From a checkpoint of a small transformer trained on Wikipedia: 8 heads of 64, local attention windows.
Each number is 500 + 50 x the weight over its row's rms, rounded and kept within 0 to 999. Layers, rows and columns count from 0. Numbers have three digits each. The size before them is the row's rms in percent of the matrix's.

# layer 7 MLP up, 1344x512, rms 0.0227, rows 263-476, columns 128-191
100:522493448432556550623501384446507508478542501528557499462453486506513452517444523560499608485467556496434474523531538521486509437492459484408494566506502440492490521547497607582423403483521478
101:498450510467523526553409450479589494463523525531459524500473436447506499430453478535505506551476516540536501459534506366473574491442515478510525547469495552469562501508527458460491462437511503
097:603460507530577426510553540475447502458461505481443573482491471409563492528508415452525505490508509527472516505514492442495611526514480402539514433506545468553475607529401494509505540524492517
096:526456535534551553564539579511554441503521527566534451530433506481437527506433591530477505608450514465574545483555586407486543434543524507467519529496527501503435490484419530544528484527369571
101:557440512515623551477552462523382529608497546645504488521468431454505520511534476597432485480491498474511486500523552375365527551487500424471472558392432427485536473508462560442482485420440511
100:550477517477423539526512434400592424468546537489472469490584520431381470501474510509500596490539488392492542501528472536506493478520502489426496389519478581482460551444533431428552499527617522
101:549363488494596513484527571454552526445443508450448493607310512492565578500525501505494497538489550556593562589424498490512598544555511526500540487483495518455456480499473432455516451396493447
102:539536538455501547577541500507489521546483507555519476476517542535503534484520488572495599481547573437516502523481566552600415607534526493492461517516604546468567492552506526505484485495566484
098:551495490464490522472515581488426517444500497503567456491520575479495463466464442551500483498412465498548571526545490467508483406492494540538487463512503549488558458525342484567396444619445532
102:573484520459458461536457516526493496473483338444514500461487509538524541434573531532554538464456505638483476560519403576527531431452533529493523492519486560469465458369525491520441540599432483
102:564521506440447487524504443483524447422446512511482457485471520448517558527447472486445557475555510552474488553573634481464505552489439477453543519542580436456483488487555487457498437584527476
094:554557549493587570472527449449520421533515457433484461481545502534499582500513448516503555478526469566473487454462560507447577606572526529401563515519517545575527568514531585525526487420495563
100:520600488383507458574443445456559526554510491461564536449440429456634506465596485503430540511543559473431480459477508454515544486514535496552487523496465432541508394515585463493487496455480446
101:431499446515503467439471419468499506459423356546502473441538481390492475551514465512542514557497559510550490538434525514467533403475501486518431497489553464472505562508460492547506540523561528
103:496545581508528410473535431386525416395563479469542446438511495478470503523506448505524549507580442480496531548492510580531608411523477522417441510458608461564469617525464546462453529437520417
096:464531528554463520423441481454531544549462506485436487533401589433579479499551471572597498490544511471584533605414470478460521528538536490621509552534533501447548602576507593512500436475531526
096:505522478460550502573528643529549522504508529458505433546522480571536499555501506451496460471501545504496498478528450487451510539549515516581446523485426445531511575510518520576531440408424551
094:566525550569552499620434527509501516532546524516422456527491526528509503489455480462495455542504421598568553525362605532470560558516419590539429410472525547587533471505624453529522443501539473
092:625433403500449515536507550355439495546468413526450476530443464443511492462503449455522534575518550508516475549511511419445469422527470515456627498442476435522481541525498618496623569407479565
102:589509585554588413435460471455498527504495548454433550516521487543570458448559540522485477525545517581486517460459504512529460525552510514532484365573450487462463475475503523461450589525601481
098:521436566469513533484496424516484483508440503444498518480354474412554571562519516557493582528423464590532536554517517536459443468554574485528521464578521610543485567515505560447582531528434479
094:561543564476472503402435449472485497446526506504672520563473578467464539504594588461437509379496461486529457543432488408506481485400599547540506470520514504476505512464473432465469470591528488
096:543601497519445511483530462414443484403481474452472435457535419539404395513494497443491499467453441550561451460467622514484572531449543458472393506550614525453441439404575558564516577459528506
100:439523494485456509496482529577508485536544482481529503530529444454511552522556529508581514486428474445499516455491498426516490394473532395570506484493563495567518440532541508488538542541435422
110:578625470545572471433525514409428506451452475547453485465501566480546465475466480434437551479575505594540510405533527512542530536451599492499468601594523462394517524517485571607435465516526425
099:518463464523405563452591409512462424485544462432579517457516514435515497510572481515511513549454528469536443522419510491556503530443464473557539552489464527614502439547589470494547470455551438
101:557514471438470468520564553448497476523414310557494475488443505533500468500474561537500584434525578556586587492497477545553564495490473531560443471487485518467536546509531616539570476521478552
106:452540511431505470469462600522593516490443563573471522439465539483423458440495522457476536473467509484529431534460502433447422438504554511460464490514497509418477565499557453635642453476505517
100:491511499449517487505457507486547416515585517450488455490532469488536473457493478559550396536412547529425512500493491423437490461551527570524480443489552514562514470478384460475542553509472480
102:497542437382585517537552506502509430537536577486569447453384551496527432564490544511568528496482480429521424540547619569471474524447356487479451524565538559486389537512473555472438554492452479
097:510547496552472526470615501476538596620553522525389450596541503547402530449449456458463566464435537460497560522507514513585468492461429576395511408491519511499497478435598489461545496471411540
105:526583518389480503505471341505457570628575486473481514474456476515492527490471506471560504438456486480549547534482456485546504523507541502536486605498470510470552589516475555503467554415512483
099:558502468511519494413397481483466454467447543430530495386505528482594535440540556535483543517478487451502513500534460440562510509492553442468462530467429525589489399483545533486533579519524546
099:460536431509472600546558416445520556487499544515426516527506525613513463520626500537532449479432480526522351578472497479527468389621491559404511475505595430463421493477513503493561520469565431
109:480479502510456528489549510454576544545466458472399504440500583424428491507465499508532500441474503540454546513428487462456490557517543512495511463413498503602394477510471438574564593506540627
097:417475529454549536460532510495447582544565549526414493374508431499562551460507523410528471450417497559388417494453453556460493494566459534479474533452494564499454464508539485479448592491477470
102:531468525422494597443475465587540559597519492553476546506521470472432528474432497510509498524471532501469465513510444424533495587494434485525515493472496485515617539472397365467503536514489524
093:522492439529468493519463468503472495526488511522468494429549474577655467587516581524437468401583464504458530485607435502452461415456490573490556463549496517458535451473512469454406525434457442
108:378470514511489491525482438458609485529544487518517482581515472466496539435582512453477434501518500393469461592563477426367509549558523516471535570534539549584535460451581521584468526479547458
103:462491532570504461461467536535394476490535562558586488530547444397440491496502525486445525548502455469468451463541508554670510485470581563466476527521475468438522445481490577518443489551579542
106:401544481548551587463552494579417481600492466562508485539518453458507413476542475549488516514373492495454512473454540520438528524396497490502588496627388485467506427583471525538550454445490543
099:406501465539489476488499543504498554543490518483482522489400538613472402479447466443519520529436580502459487548526480489506452553613475473565553554482520466548571511506521597535440508316528519
096:519511540524608505512509529494542517471472474548401510473420500493497568484496486495386516481536417478486559438414507493547380561485479495491425602531409559510487626488561510558542487487506477
098:524535490415428528514454514610469475601537479426516597532542571448515556534512451604548459530592555441561492554502563510543512528514408516485480432489514526484490484564483487498508491517503485
102:522473478383428461531481613505417501572467451531498549442464456484457520435590472547518461496474498509533446531568509458489513476519513430549451475538421501466505406488443558556560511453426576
105:490557551488420561486495414468624418577489511546471510494456467410511576513523432429524465562565340500515518399424475557494468504427489557517475509614443417613447471514538467539446497441490427
100:494533487458540503511478517576423514451470521556467533427471448516530445470510479482562591450465597524468579463538520537506529488508411473471419418457523508525556449432549468500586500397376619
099:456527489597468514464517475410472489414490467517550471472494467533441499528445383372487496466502489465498489536508491507622572390478490567496495443485469460518512565478442479481491591497517556
107:458418564526539565485510516532593495525540509462560476578483613486511581418460525560451525479525469507542523568522452505486519431497525461491584556475541446542462514509492404529505503513390434
103:496464571434517503532526519580580546472464470539516501549448559485436604505544550491491551546520501524491419607574375497530500549429492593434541524550533529483376423509477488407506456498514425
094:506576414517489522513492553480576516579471467464518485506483506489413412460541503456539543515497492432553555444483476515471496592447443503547543532475405541503558515548523480412471438443449501
100:524498548437482489465536453454455441443491546519444504507585469443522422519497411478408472499394463489503463423453493523464527484458536579514512552590502504486446441530441479610425445450575465
096:487463426446386552426476481580476499431557572561561432416444531404494481453557530461541599461575496548440443521599426454489419518567478578545468543498467600425509543521541412585463551515525459
104:546540467574480522434535437433568431553484531527394441455413432527565560481601484533507531513490511490446524490528514464539497464533567442493425524534519542426653479513537553555481467546572401
102:576478465506467530426462570481473479411498480496502553416508631397479514431524507571445503476509486559522541503448406528449525520552498563500467552555476449464551513564408509595436489420564510
103:432570591461505550405522462482515488545567425505510477541630442545513461415513540504392491577461483462595471478445562491556488510530517513582445449462426483500522485432479514465532544509583454
101:530552398446482444603474523452423476486551546470514499397354545447571606497455477447485561505513496589391530426421386446489551524498619516618535470506425485433629455483501537594436582413471571
095:491544592482528461509521392415392503508431495519513462551542491487470447492489450554585556466469387534469519515441552529469558490467493520480590511500472453476516526482406538499518488550498444
096:519527460403511493470601472442521523434519533468456481512457415567514498556525585458452419543453478516517498529547476401481514566453560540439511357532448575479409528489454526522497514458450429
095:551481489461434540383450555530464580392475569481451448549508496519469505490527474548508482533422548581522429462528565531463529514488522475429407446434507523455555455450548534519514453544520501
102:470483477545580492448440479479461549558506520485571506565581561474408504423388494532581478520464482526490541567474545486505522587488398509479451527547423517576535458493521452489503426477433456
102:551416433510506590503466467509494533543485491532477464449595488528514556603490535443453484379430562438499502506507527586516490577461464531423505481613452464397528459494562579493561471513446569
091:543520486490513474487528501587474503506465512488558555479523479471442475418485465581538500450464532516452462412483492554462497467471454544430417460498439497526510435561486506472576573515500558
099:503476547522519506541439581490552531551428559475500517561553533483556625570481548532498471436467553585525466470480474424523556492370493403426432533505469454572454588557426481509580537547513557
104:509517520436471447507566487581475565468490473630509519548595488451497438421438529486459439549439506470496418483472580468498509452482462514468504443530483585449483496541507536516476458501450579
096:506587494519488481559504466427428503466477453534488481508524451554541558530498580554501509484400515568540454488477546482521581525602466508461406537563520514602527487500541424519650433536563474
102:484494506509510515508507545456404482524468490597616530539411471445382466461413499514498472494560559552585449599562450515376477456535504517430503507543560437500515537541483568406538454479490486
101:496494457589533486558516553519500548525487615467447496423469522543556447449506495564475477475471466543516513558558441537531565479522434391455500511479570516552572562404506430482334532559506542
097:342483510524432544507442472566492502495479493471535482450457480468609445448374487555575480492498551515577492509548463485509520562556486480484470432552578538494487449476573533488571451563460468
102:487461424503529467483526515491534582542506485473502464510522472522479482465510447472548608522583549534560544498501527539553595526429398506548551557405472434464468490566479521449463546518557424
098:451469499447483465508489550474480491488567514491540558496449525544439449538547539512502532562542492408404454473536573497581596568568513535422572473497430419546552446527498557575510384483555519
096:464504574500542557504534444552499503503499534518459458618474525498375435532486445528500603579486551558504391479408508415496532499524491501502486548390533505474470417490390501387538505568557447
097:548577492372521513535521517520431516408518500504442395572568485528462449523564473526444522479544585427434514592565523532565544441520511437543523535427544450543500485552495563474485549542526474
098:443491440411533461471496511516432396550508490556502456451507475524474573496409549497500540564556586485505544548465437519437514439486521529519544505533531564540548567449510595574513480458632384
097:507524573568517519440570490543481452469462533546486540574519488560445518506609516519506446418483541423568618422468426545505500587534426481544514542483523444530429525528424492546408442539552513
099:499472576498441498524537537513521427444435492472566528489524498497520409566463462456502553478524424594461491499530534520529565508464441426452497483502530454538523455481527527539456500473527491
099:474467549511510525534438519515440440557529470491436478430543471542457431423434527451480489487519450528525613459542442559412432559514555580525537479528495592494464514437531557540493555442444438
102:478494550580525475507502540597569597446539640612520480485425475513443572403485437560483429500482553546520479495595610437457519476413526497423484491538465461558555531429477584507535496443475514
106:536505440552493610492405497549513508485524514569524573387559512383482561490501481571494482477481509502458477494537450367515453513445439460472489508527559460485572421512451516552544430509516588
098:511441459581547451459502429521544535540485517449514522455489486545530502508556489509592498492504435505491476410560444498482460553536489477614495617559383585451512503494455518435451490515534385
106:513463496509426468512484451516582485601560554443576467504447509473539556487469596473522534399438439510591501450555496474472573420567438428659474510535471483417555424502537512448536441465501445
101:506528490464548584547424482485560564539469470559489590555447440437455544490542610474497500515560513534496505554482530387490474426457554466471517478402531569504484505464455468389569501532494396
102:426572468504526477514514512515481556545544503462449541540531496589530507545525451499550567495476421503449494443477552563476523544431524533556473504483479569502536500449488535483518507497527412
106:531501478471563456588492451507548611471590468553484520407508471527463512421581460563579510486576488523522509427529592417460514470493542517405576477517482501521467502529497513523505468534544550
101:501402603425483457461554502476528487480481514422483516501483588509434478417544555453519482550397559382479458524637500528497496450488565461432432491443545436505466567499427473464585453546530459
100:501397486496441460533417422560403550452421517462475484456490426466430530550508437473479458609490483449493479421462512408482511481418503547465496511466573454469477516550582571436430524589464447
106:574579512517481523463505476513537545502432450514538505450537384502532508500561513562466509446510599510495495481531512453562488489537411526428453488549461520379483436493426441468567476473506466
097:496480606536546551463398384470449633471503507488434546506510534535474548546590487401460556478521473493548507454485565474564526548463536469512562556528528480428606459576503451490530453544469500
105:498480477596537490456482465476432370518564500463482533396545500464523608522479450538479527462577502440490483493481511504498467492486564537470448504609491476503527587503548505503433482600541491
099:440441483506526537465500502542447565479558541522537520486484553522558572481442495431513527452529439407498583532566518479539590527557516454442537474530507505434555494493462471641507517394486464
096:522540537462538499489417500513501559434468600533434520485530475424553529554548496593414503505442532529435468512389535439531515571521467527480513570650494540515577491520486623518508500438493470
102:550425494517540456434607532523435404518430489417550556468525507507483429407531503463543507532498477450475480551485510583484543565436594479555496466431497525467437511464472588486510554537513509
104:429373469508606466528448528463459559515444494579528449504514485500472514498476482456571528566409464468533465459471471519431572462458523457523491517494523425502491465511464422492534554568508534
100:557515640483474529457382434405539523468426485544482482488523421430521599514528503567403448465473531586488543517535586513526573501457571483408494438539556500510527582455477506552546535527483510
104:427506521501449519515542430498508414522535472494543482530569475440552455532585603467408474540423476541518373479433494362556561493523477369488571526467460544548530450548535464490510517511528480
099:524549409447480468477512459530605539512476431510476607518503511453470615450435466496470436495484408427495539496501570555481453482452579505547496450532490485495539467528511542529460536532459539
097:468592552504503500500505467480320576520485541484465507502502541519539524569521448472517508524424508516518488468485517497519482492486407431529460566414484463424520536473528503557480558574482510
099:509464529539509496556499486391571414422545540459395501509495580570430465509456472608456484499437420399581534501505503518459450517492458479475512595507496510431512436590472545433493483429591467
104:568473505472561480474539429469521455553436508537570549447478452508403488542425458504522514359467511505486459478522563535522495548531540475522441502443508534413608465505511477516637516489572600
096:472494496439508534553531492606493606444463496423515546450490571556425447495414519446436527513466517534553496439446459480534421584443443587500494455417386524432570472516641526546499491566524429
109:455510503507567519530486492538412560580508439539484485437561479471501521480432524475568505572435497572569508405488583641488523451448411473487540510495453493471537502537598469500495538536469492
095:535447546600519411515449470479461480528419475493447500514534475554568544465504551481468575429498560428611503575465447502496492542479458464483574575462573562522468456509429516480576517575533487
095:562516538489461477487535416562504464640519536541585497410526533510389428573492497528499496508492503502535513442558400478571494512469507536472385576525549598438497534528484576502474423448468504
098:439534501552637513482504479433464459420537547530485466458499599417555538540474507511372465505528530550406499519501545523492463442495476505579514556536496468484501462581571507458462473409538595
096:495365466555468511430529528507449559515584666514521549499398546474554490491546437486673532399472522574534490574504492449518531464459489426482443529474466476479400479562574464439498455512499445
100:456517521495511401549406449521500515480575484571520455472443531548553625516492421509515630516524429564464459504438504472508471483599479453383475585418533492507460479462450486528497513482547491
095:598422516549528545595516512522506434486556421534430466483528527494384481469547509538466516568527457485614463545620491419496542472446458549560516501433498562515546463422587559491527473456545461
096:477498489482603478451477429502437488531526584558422534546522473456543471448499642466542499427501470529556456462472506532413520501518521504471396551473630457483526506492496547491511472403562464
101:585506447523484410480587487530465469469510651442498472465383581463427595488498472527505464499428498517481521439491547484429472529395543484571548432480499539453440526430575489472535550591511612
101:526472589495537462444544489410429517424464537469452473466571497488447516468421466537510510538479475477542489567529476502546424529567516498409512488428459529492508493488497616435468416529514592
103:450494380481526545543521567489394439516578452494513498546486499554513471430509440559431499497516491553493451539409431366464568497532434470485556505502583552574475469544419470408484572499543522
103:493513501573430596495456447423499491494464500457524488493605491420487442468505528502478498493569599513505576512514477402563458412500512437520504479528483505440485524580569482531492479497563596
106:501530526538462501593477565507568507494514477520514441494560453392485477573527494646397499435457554483508547434474548466508564500533518420413536497549595453492538575525381507588507466517476520
098:520489500456462453543483469545431530493425455418471536566522617624547396501502522455571476532577544437355471402488398597521477563418500493525555441452547509487489522506520458519397522511481514
102:508508530442570559556536543573566553594603541532410585598448379584478569483554512466570550458536421402489438535566648556514449605507374522548528548526463493579417501470521514455569403582467498
097:458385497507476517526544455481531419408504557511497403553517500485547559480508543489552468505530529544472427499466546465424534549494526567493485510618490520433468451493502511449478533495425488
101:539536374588410518527526424503497448493520396539500513537558535500562421551471573472440445373527533529531529563463458522502524523552599469532460492449555502438452569534506476429463544470507528
099:503459499477513554428511562588528525550566516404539552550523501542426519560491514574527486453469489451456477495573528463511538481498551499504502519485500498621497463502552461458489504422477429
098:438508450463395417603534608511495417472463432406535458531471506538642547508533497445484314462461482560513442515534488412459488539533458479521498546618524541462548494539497503543557502513473552
101:509484515470494528604523488520451475473471466431449539604648536465483573497429557460531522459488525486592463559522451484544483601445489526548574552443454537548527486614554547569552562586353504
095:600540470567547441478538496438406511505586522483479508529521508475470543485522433505538469461551423594535502529416526512476572443494494420468592519461413599540560574509462456562484565546432512
107:445463460506416396477529472495474643527433530485548452499476497429513433483416515453505511551493528439566498464484601433468484554594470488513505496491481455558417425580510454538546489391513425
095:434545479475464539537504463537462513563374488477563474616547483626580504523557546457568471589506456424510563485485443501540507466403527517537515501453500486472504464575482424538510526501446497
100:504492557566395523523554575541482462616505465519462517511526440506424493506544453451529463414565569514501512510527502594492526529478475478501518429505472448546491416429523507538449430411492478
096:547492473469445548447543585522537436499503529413502477570417541463471532466533467564474502410498542455578544525484524465429532524522544430473483460443567487503457556456502463490526507467562507
100:454441515482550574462494565483511471495488436454504517590380590457577493562578437464522459537423426531442441522394551550449449567522461509570506488508484424519434582366599560478522538554471465
094:544483496509535582572538480482570536647466437509454463530554532569496463463572528556593480500505590431439512416545508469526417545479487479426568537466456404434531506492512417559493515501400374
097:400448446527541508578473518455520541528474503507532532557479492514546454487524468461551622463440502437525513556564543420560509484471499540524475492498578487541413523491500462417504490554508439
101:536454613512481425527449462505473611493445538535438490581432423513479524445524542502451512455453539506529481401500554478492435452511561566502439478453459521505501505451492470608564586474477499
101:509491551467543501507505502534472512523578544397519464479474505549515524490425546393496489554485525524499506428459608322389627494437540494410503502493519449542546554441525518504496592556591544
104:492532439449575564599570419550623500433408506524350499545463583489554526492495519544464459557491506535476526474446467512441475623446518456502493514467582474535541501448455456506520554501549402
100:611582526454548646452514504489447518541593506497413563497487507544454473514452541464472445550501470551456506571573563423529503406486498426454480465551392503549543483575530528552548576534552485
101:448594513547512507520430591454530442552494499545425535434492451552517474495538567495451429497491497550389525550521518456449391599508458466471466490530547449610450533449511609500513499541512487
104:566600495490465418459446407536536532499527486538532469436448519476468538585525507460471469473555500490514516478518503536512371570536477583507482529580484420497409533403606398520464548484407513
097:517542548483474543394489483487515493453496472492559470574558428527455569560481473523479504473473494518527504542423482536425548449557512521501559472428421506451376547562500492524468474549444446
099:505480495456435497453501532485340483570405433466498486466526525472522389479413458470575555479459458558572486520521523524531477486489556456554483532458540593530504535503548429545596475483506625
095:492495551485571513476512495472494461530470558480560453560562483482564462490506502481457537500499489406503357525564525535423474590554499473518517491553462451521443534600439492468568497511512497
095:487486536480514500499450468489545447537552559435439489378484618536461432504588495538419433560470435520500474501501457468521491524493509447484459502512451468522482517615459501500422503527462453
105:573486546596580561464409417500512514432469520433391528558520488508526541558408461589467523559478455490479459565483569529496439491534461506605523419528469572582522464594421506521477592502487497
102:573569537471546478495527520669447513531480489555560516547462514499475439535529459536451493479487591454472451534575561502476410515546511486470516506524540445428527488492530556577431458458583563
100:499530540513406461435509593509452510488531465510672506469493517510491492552437436554514512572429492525492434530573457669490457492493498462442586520426479455457503549407514607494459473491502465
098:499423432547421538553439501478465481493478556468520517472471459497515483514529491534668494467495468475565464536507491515457469571395475555456589467451546576458462437465516530479454460564443515
098:492531514638491465476441501504516435645561452497542532614493530463415532539504544498500545492455541550481600513519460561477433540478475511489561458534423474490471538436479468548599522510438479
099:459584490486499520444465451558515524520467496532590444519489496356442590533513473547437465484512476572464503550538447490568530448411567492436456514591536572532536522493510535439497516499481430
094:533607509465494542532493463409526450477547421443556465451586516504458457441457421520474543478488559395508587567546507525488534533499504553480481487515487483509457556527442430556486500519596440
100:521488510501503520563473493432478498405442545565459504483510478556650444516527450596512586540558473512473370526469533518517471506528438479590445510449436531501525533627553589586477489448568452
092:492538474609546504406480543581537434465500493464595402668443531467571598576506578496457546439534526520502492521463588451526431537417550519469500484485478493501547589456437471506524556435492576
103:437504528571521511517587534502512419534532470609469476513494408541536506415533475564510472502422491550522441487476505517521544491462474586524542547567582457447420533503590472521589441536510552
103:410479506543507565490554429467566515487503519429456454471458555496556451446462531418462472498510514484478463460499486555435501484477579450542593479442526540550452521509402469443555522605498412
093:529421519499493514504542432500423516537471559465543463594402623459459583521497519558468514545569579422541472590463544460525498516476449535472422481480373566514408490557505477527454533506548534
098:455480501506422522551512507524447454502542424370503445418500460494530459493479428491588505503540493452555543500439470513503474559462497574557506421537489553531457553496517480455482538585548435
096:535581442374528526494544472492535479530488473503552536577452497523439563444513508517478477402507600446548383536492578443403527437561475474452596498498571373467444544517497600492516450507610406
103:578554630461550551459614510518529565460480481503557461544551402558565453433558521544423545521492628457567556505548548549465523531474528454458492514465483484372491437486481480563542546462428587
101:476478546486484515568448509492561481554401473445576520475397590544562530441409585548480447592470492440383504503507519498463500495454495455549512514525518432422578459431464502496483464445532453
101:436519445536617474450511467459489516547586579604498504534500505392568499501440513486504529494486521583537464467514494508541571467445498487505555516572601553580495427474448542515518510519582524
099:603591539516478510390580527515571442517530438501490479521559406465554501442431462518523476521513439557504492467482557591473524371579477554579464506510489469515464511439526490452545512520487494
100:472578596550441553583470515561538561528534473534449520586477516450561524503570492499530510564542514551467474450507417453429432501442512446426454440525459478520399507503508502387465573488470467
101:525586455544513478439364439508521472539477555561472464474494459551550512425411542510446536512458466467621598441452446541458518538593549543492506379425528525541451540509526582583436542489511434
106:516504540451430498441528492445560562480471589517507451579484488492477420560457538573542499545483493416449481498440552564467425447536517613543463462500458557525428418433464448560456474459523419
101:551519445554520550410515556477503637471495529492542494526527530444450485475511453501487460556452513475388531420503562470507616600466527522519528525417555485462509492405478498522584490492429487
108:421549559547443464551401504483529488503485591470544511577546521565551471496544551419569529552507419524584481444534365467439515440534504468526470485454519486513498465435498542518441533448409451
103:566548513565534486453443351574450490476471496512528546580442523557451520501588495489515506548477537449537488518597526453468488518478448539500583525503503563480471440448562481493496459572492517
095:489554450562448562534460541476431476488481502488507478466558510564481463395508451531460484503477603502542506418525453545539534512486486504531487492504418468474522594524433577599477547520424509
103:514419484565453474407543423366543476425553511436448449523539475393577620527506554548573578513545478463436413474443533416335467432556600436411516425535453599521516506481489452499592540496436495
099:509574478477564530442529508515484654506445555459496567492535523521422480443516459536496407445526508450516524430540502518488443526455547529549527536531474494494483502533491535500498363561497483
105:432473494498418560625424578529449492552555551485487517552519526523506520506555520428469519477518508471486521508548524511456551488509498557502451518495571521572456327465495400612454455512428454
100:472452487413525465468517424566439552533634439450527484509537599555480476472539481459456489564558498498504373512465477514534559521481533492520556478439440456420513615455465483524542478412511531
101:444429480496542481441534449558544508461497502510523527487411448516530428411426482464487365520597445373455519515673462502588565409558556529446510515451530441451441506499474442517418516540446545
100:457503508455505469484549542541480501401488434523531407501491575449540434599367502528460506476532490383560528524535514523470478519516506542444467582452457381566494482642509481516541432439483554
096:607570449595492467446588536573495527445577539417519483572673540508494451520516521545572528557434564463428384643539521430387503497505534405551563528413556432464490490518449528521428527523458476
102:503484532510433574467485547554495476642590463529460507500479527490466475533502538550437454550461457536568425396543500556465515540524541608443517426491525465469358531436533378516457482424590533
103:583641559506589478510419473478636466492529560416483496535462424407503528564458547445543439524493379467481522496475508549559496408468568448463524460582528458482594511495498494538521509481445556
098:442471536531443517496433550528510444496500512505584523425528512478456462502566563636505507475435542406581536476520556543554520487558499545438497536557544543500510519506548501487535382537634504
098:581561516529437502445522524519566520519475514557492503509575615501578400519420468395417570479595489412478463489439451548503456440459435506420534486512410374430374429585525472422450467476454472
096:529550549476391386512539435586587487568594376456497492517492533445491477536487427541516485561468560515484444462516493437536496421518512609469575587516519480408492601512518423538471485530481520
103:485563539549461561546555523591618426583470546449490456464425497578451426492565464510486526464538499530512493461597473481599465524539465485545516469411548535476539484445555568548419461508482477
093:566523505448426513503437475447445522488494462548584489484475552546519503437479502492463610498447567550488542480507473456549551518555496467450434540468561463459526499529399609487463514415463515
099:524558518425519522454421565486506502443543461561528529445538521507564463544521449508429530470510421465424471395543531480540458527571458481524522483568449481579543527438551480497502530547522568
096:547436479500509511486505451505449461506458542555423506524549546387461430394541508507519515481459452417544484527555446556529575571599465540492430491512460531479521484510494502617392527471572566
102:532461519490525566437487521560501550475548502517565494544463547500453592522461603557544479485573579550489463486545422406516500556526513388501584514435470484545496504425516456466513479532481527
096:531456528428470457399620453505475457459491489400520441510514474455525447458596420511471516538446464563507454465450480467456509425549418491531454413380527598560519549424492553399480562551454557
102:468479482459474535563479504486539519510416490531549492560506463514545442455526535475516515503444528442577472489606471509477492484525449447504492546446495458537499480495516529404607564438455490
105:495424547535595534549493418510477460492533497499530448516467525548524576506504403496467507520518433519577554527495459456476574570501426478525486448515564455495457556593452486476493526489535496
103:419493529539515570467493421452466542515478491572538458531474524566490471491530504517513477541488582376502448630429479620510445428469475547477567453514435557427596555548521549494524490410478624
103:520521494547466558488490348496463542541524484536462494489429511540445552560541519489423537435481580546429527523420517509441524552533506607467509474562455524448560524459467478500474511580471451
111:480532443524466474527515565466410532495552492586488536500398541537444461515469510438454475563516481499541476492521432511504422471548513502529531491630349525445557415600482460476509454461468457
100:446469486476438540451493537468454602546556503501413489503534513417506481507506460458460474437439572522580480538419463524521458474482382592474554512579497428548482396444591553428438535387489572
099:507546511449534490447492496472524451558607469553537564428522453436556493535446500513494467538563436488445521450535537510540531571446559480465455539600478565466479489418477490471527540518590494
105:513515424516523437507524353537484508464480480446533473490611466519508532477527564559583522531548553510539468504397479471497364465526464530460495494499533562394594377475454609423590395558484538
103:506543557530429501393530522557549574521569521425592499455445542505423513491403512471575514465529501526429517508555485440525585469436463549443531466465579458524554472429455550465540507509467457
093:501453478477593511462524531577555493471478493502449529450501543610544530447458555503418499431472455472522510494561500427447581592569486459433493516574522532569553488443562512398474474428448446
106:474462524468491566495464505510446538510530480456420551445486564469488409483539519375524429480496528503475523510546505623550539581428558464555467483465565507524506505428455431537579547519557529
099:626561493442481518560565489548540532549560507418455493538480549503424631487582573580541549422437541525521445541439531446418507571501560472470449434514525546457514488584502443547439577469488507
101:521432463526558519547514474479503481492586565408618466568491548497523545505589461520489492517505488534500486474611563529446489489487521501542502447340552469479480454448574534461463539499423525
095:498517463513559502498454566439525544472523517493437520496432444397581538549433493568449508437566496465452474573498453475566572533468535486500567541533467451474518483458478498495539446520460455
100:431376405493473426412518555530498442587557511498587448525453462553518477441462499421519431451548487439429588426535589417476540516494428565577470555447492483501570457489525420511578469479504518
100:455575491542536460518477527502487463597452519487490529463467396506496521461471481490546487521472509483509400468401569593509647474544568414457505449541468538354492364491556537445497474498539605
099:464536495472533504451455563587498521592510553446547482488501478593555520541447519525468472495545520517575472514432357524430447495422454569575509473504462448492448440556493523511506457474451452
110:430518512454451479470454521481562455541470512459448420469535460542499419481480499514575473415505523520503535515459478484491451582474541462563507514581482515493511548490458512573447423450459480
105:497535439495514546524484497518422447559545414528539513541461541402410514501449508530601545528554499489475552633541309467541495569504541488435428524545579432437488549509544551486462500575434546
097:535556458502500399601545517360450463474443495437572516549568452490540501482541542426530476461416452420505578425503491517548539605491589397534571468455460431568561523605468429572456551498529508
099:546489533539470537486438563474503543470607682528367576438464527495432561501436462476484403550478486494558478474580385470542477472478417518565440484501515528456454416487520421519500537402469523
102:470430590531483492525535566463437506596466513506479431526348464478454456544420542494489475527558527548486532477462457585698536399486496515582563490487445520467485467520473550525442363442483497
100:501556458503400458513567498603445530544511435533479517551576469613496444497574486459494492538477449454523527532461457524478503475575463500455546536543434434489546423521466544484529519484518632
102:507637550452533534484468403504535502452453515502499490504464490549534445495486428491392479538519540515533490520500467410497447511450463433484501540480479545577557483537506523506494504421486456
109:494516465474407484449489365462522533435438494481473478448532539420518486467611516542509532531513502488577444486524493528484512443558577522460532548559543531569475467481431512479548504520474415
103:460487392491437437511582563616433425436441429531466502522583562481589492528674506447449494523535537510525486539514527525385443390571548498513421508629504427492548522441477400471472482440502510
095:486528480475435506471485502520532611539433479597560521562485492512406463409490517518464470520420555476486544467463462540479455540565407484457547577533474424513490408542479471384507510409494553
099:417464446495605531523482496484534604512490526534437558515532528445474529534446477646405492562476438450463479533510545489610466544469436499476526524552524502444588538535624407476572465532588540
096:458408450503490507492459510518558549470503494520593473509481559492464530494551481533526538516473547495508369418512510547494468600490488413561520577463373420519413548491523509469451476525521515
106:473500461475443510443496506476619441610542485476500425437491460520578507447564533486537430488636564495483426433543447551421580450552409523482546492597570465540496582504540456464638542538520516
101:482451548514533520557390593467534501511431506524522628544464490516563522431500511503544460537515465436503467574421437492580393438501570566396521480516499492516549450500525526520475600480438589
103:568537571520494539498403461527481537575497462478424457455477456518365438417388469487501462469498477577471506451499528440501547415542497463517552552515510485505572543558447495463416542430437542
101:540441559525453493475404459511570490554501507534562466451526488500489506587453507392453417529529460553543517437510505512637461495536524513413476545527513525426435425465523484604501495473548468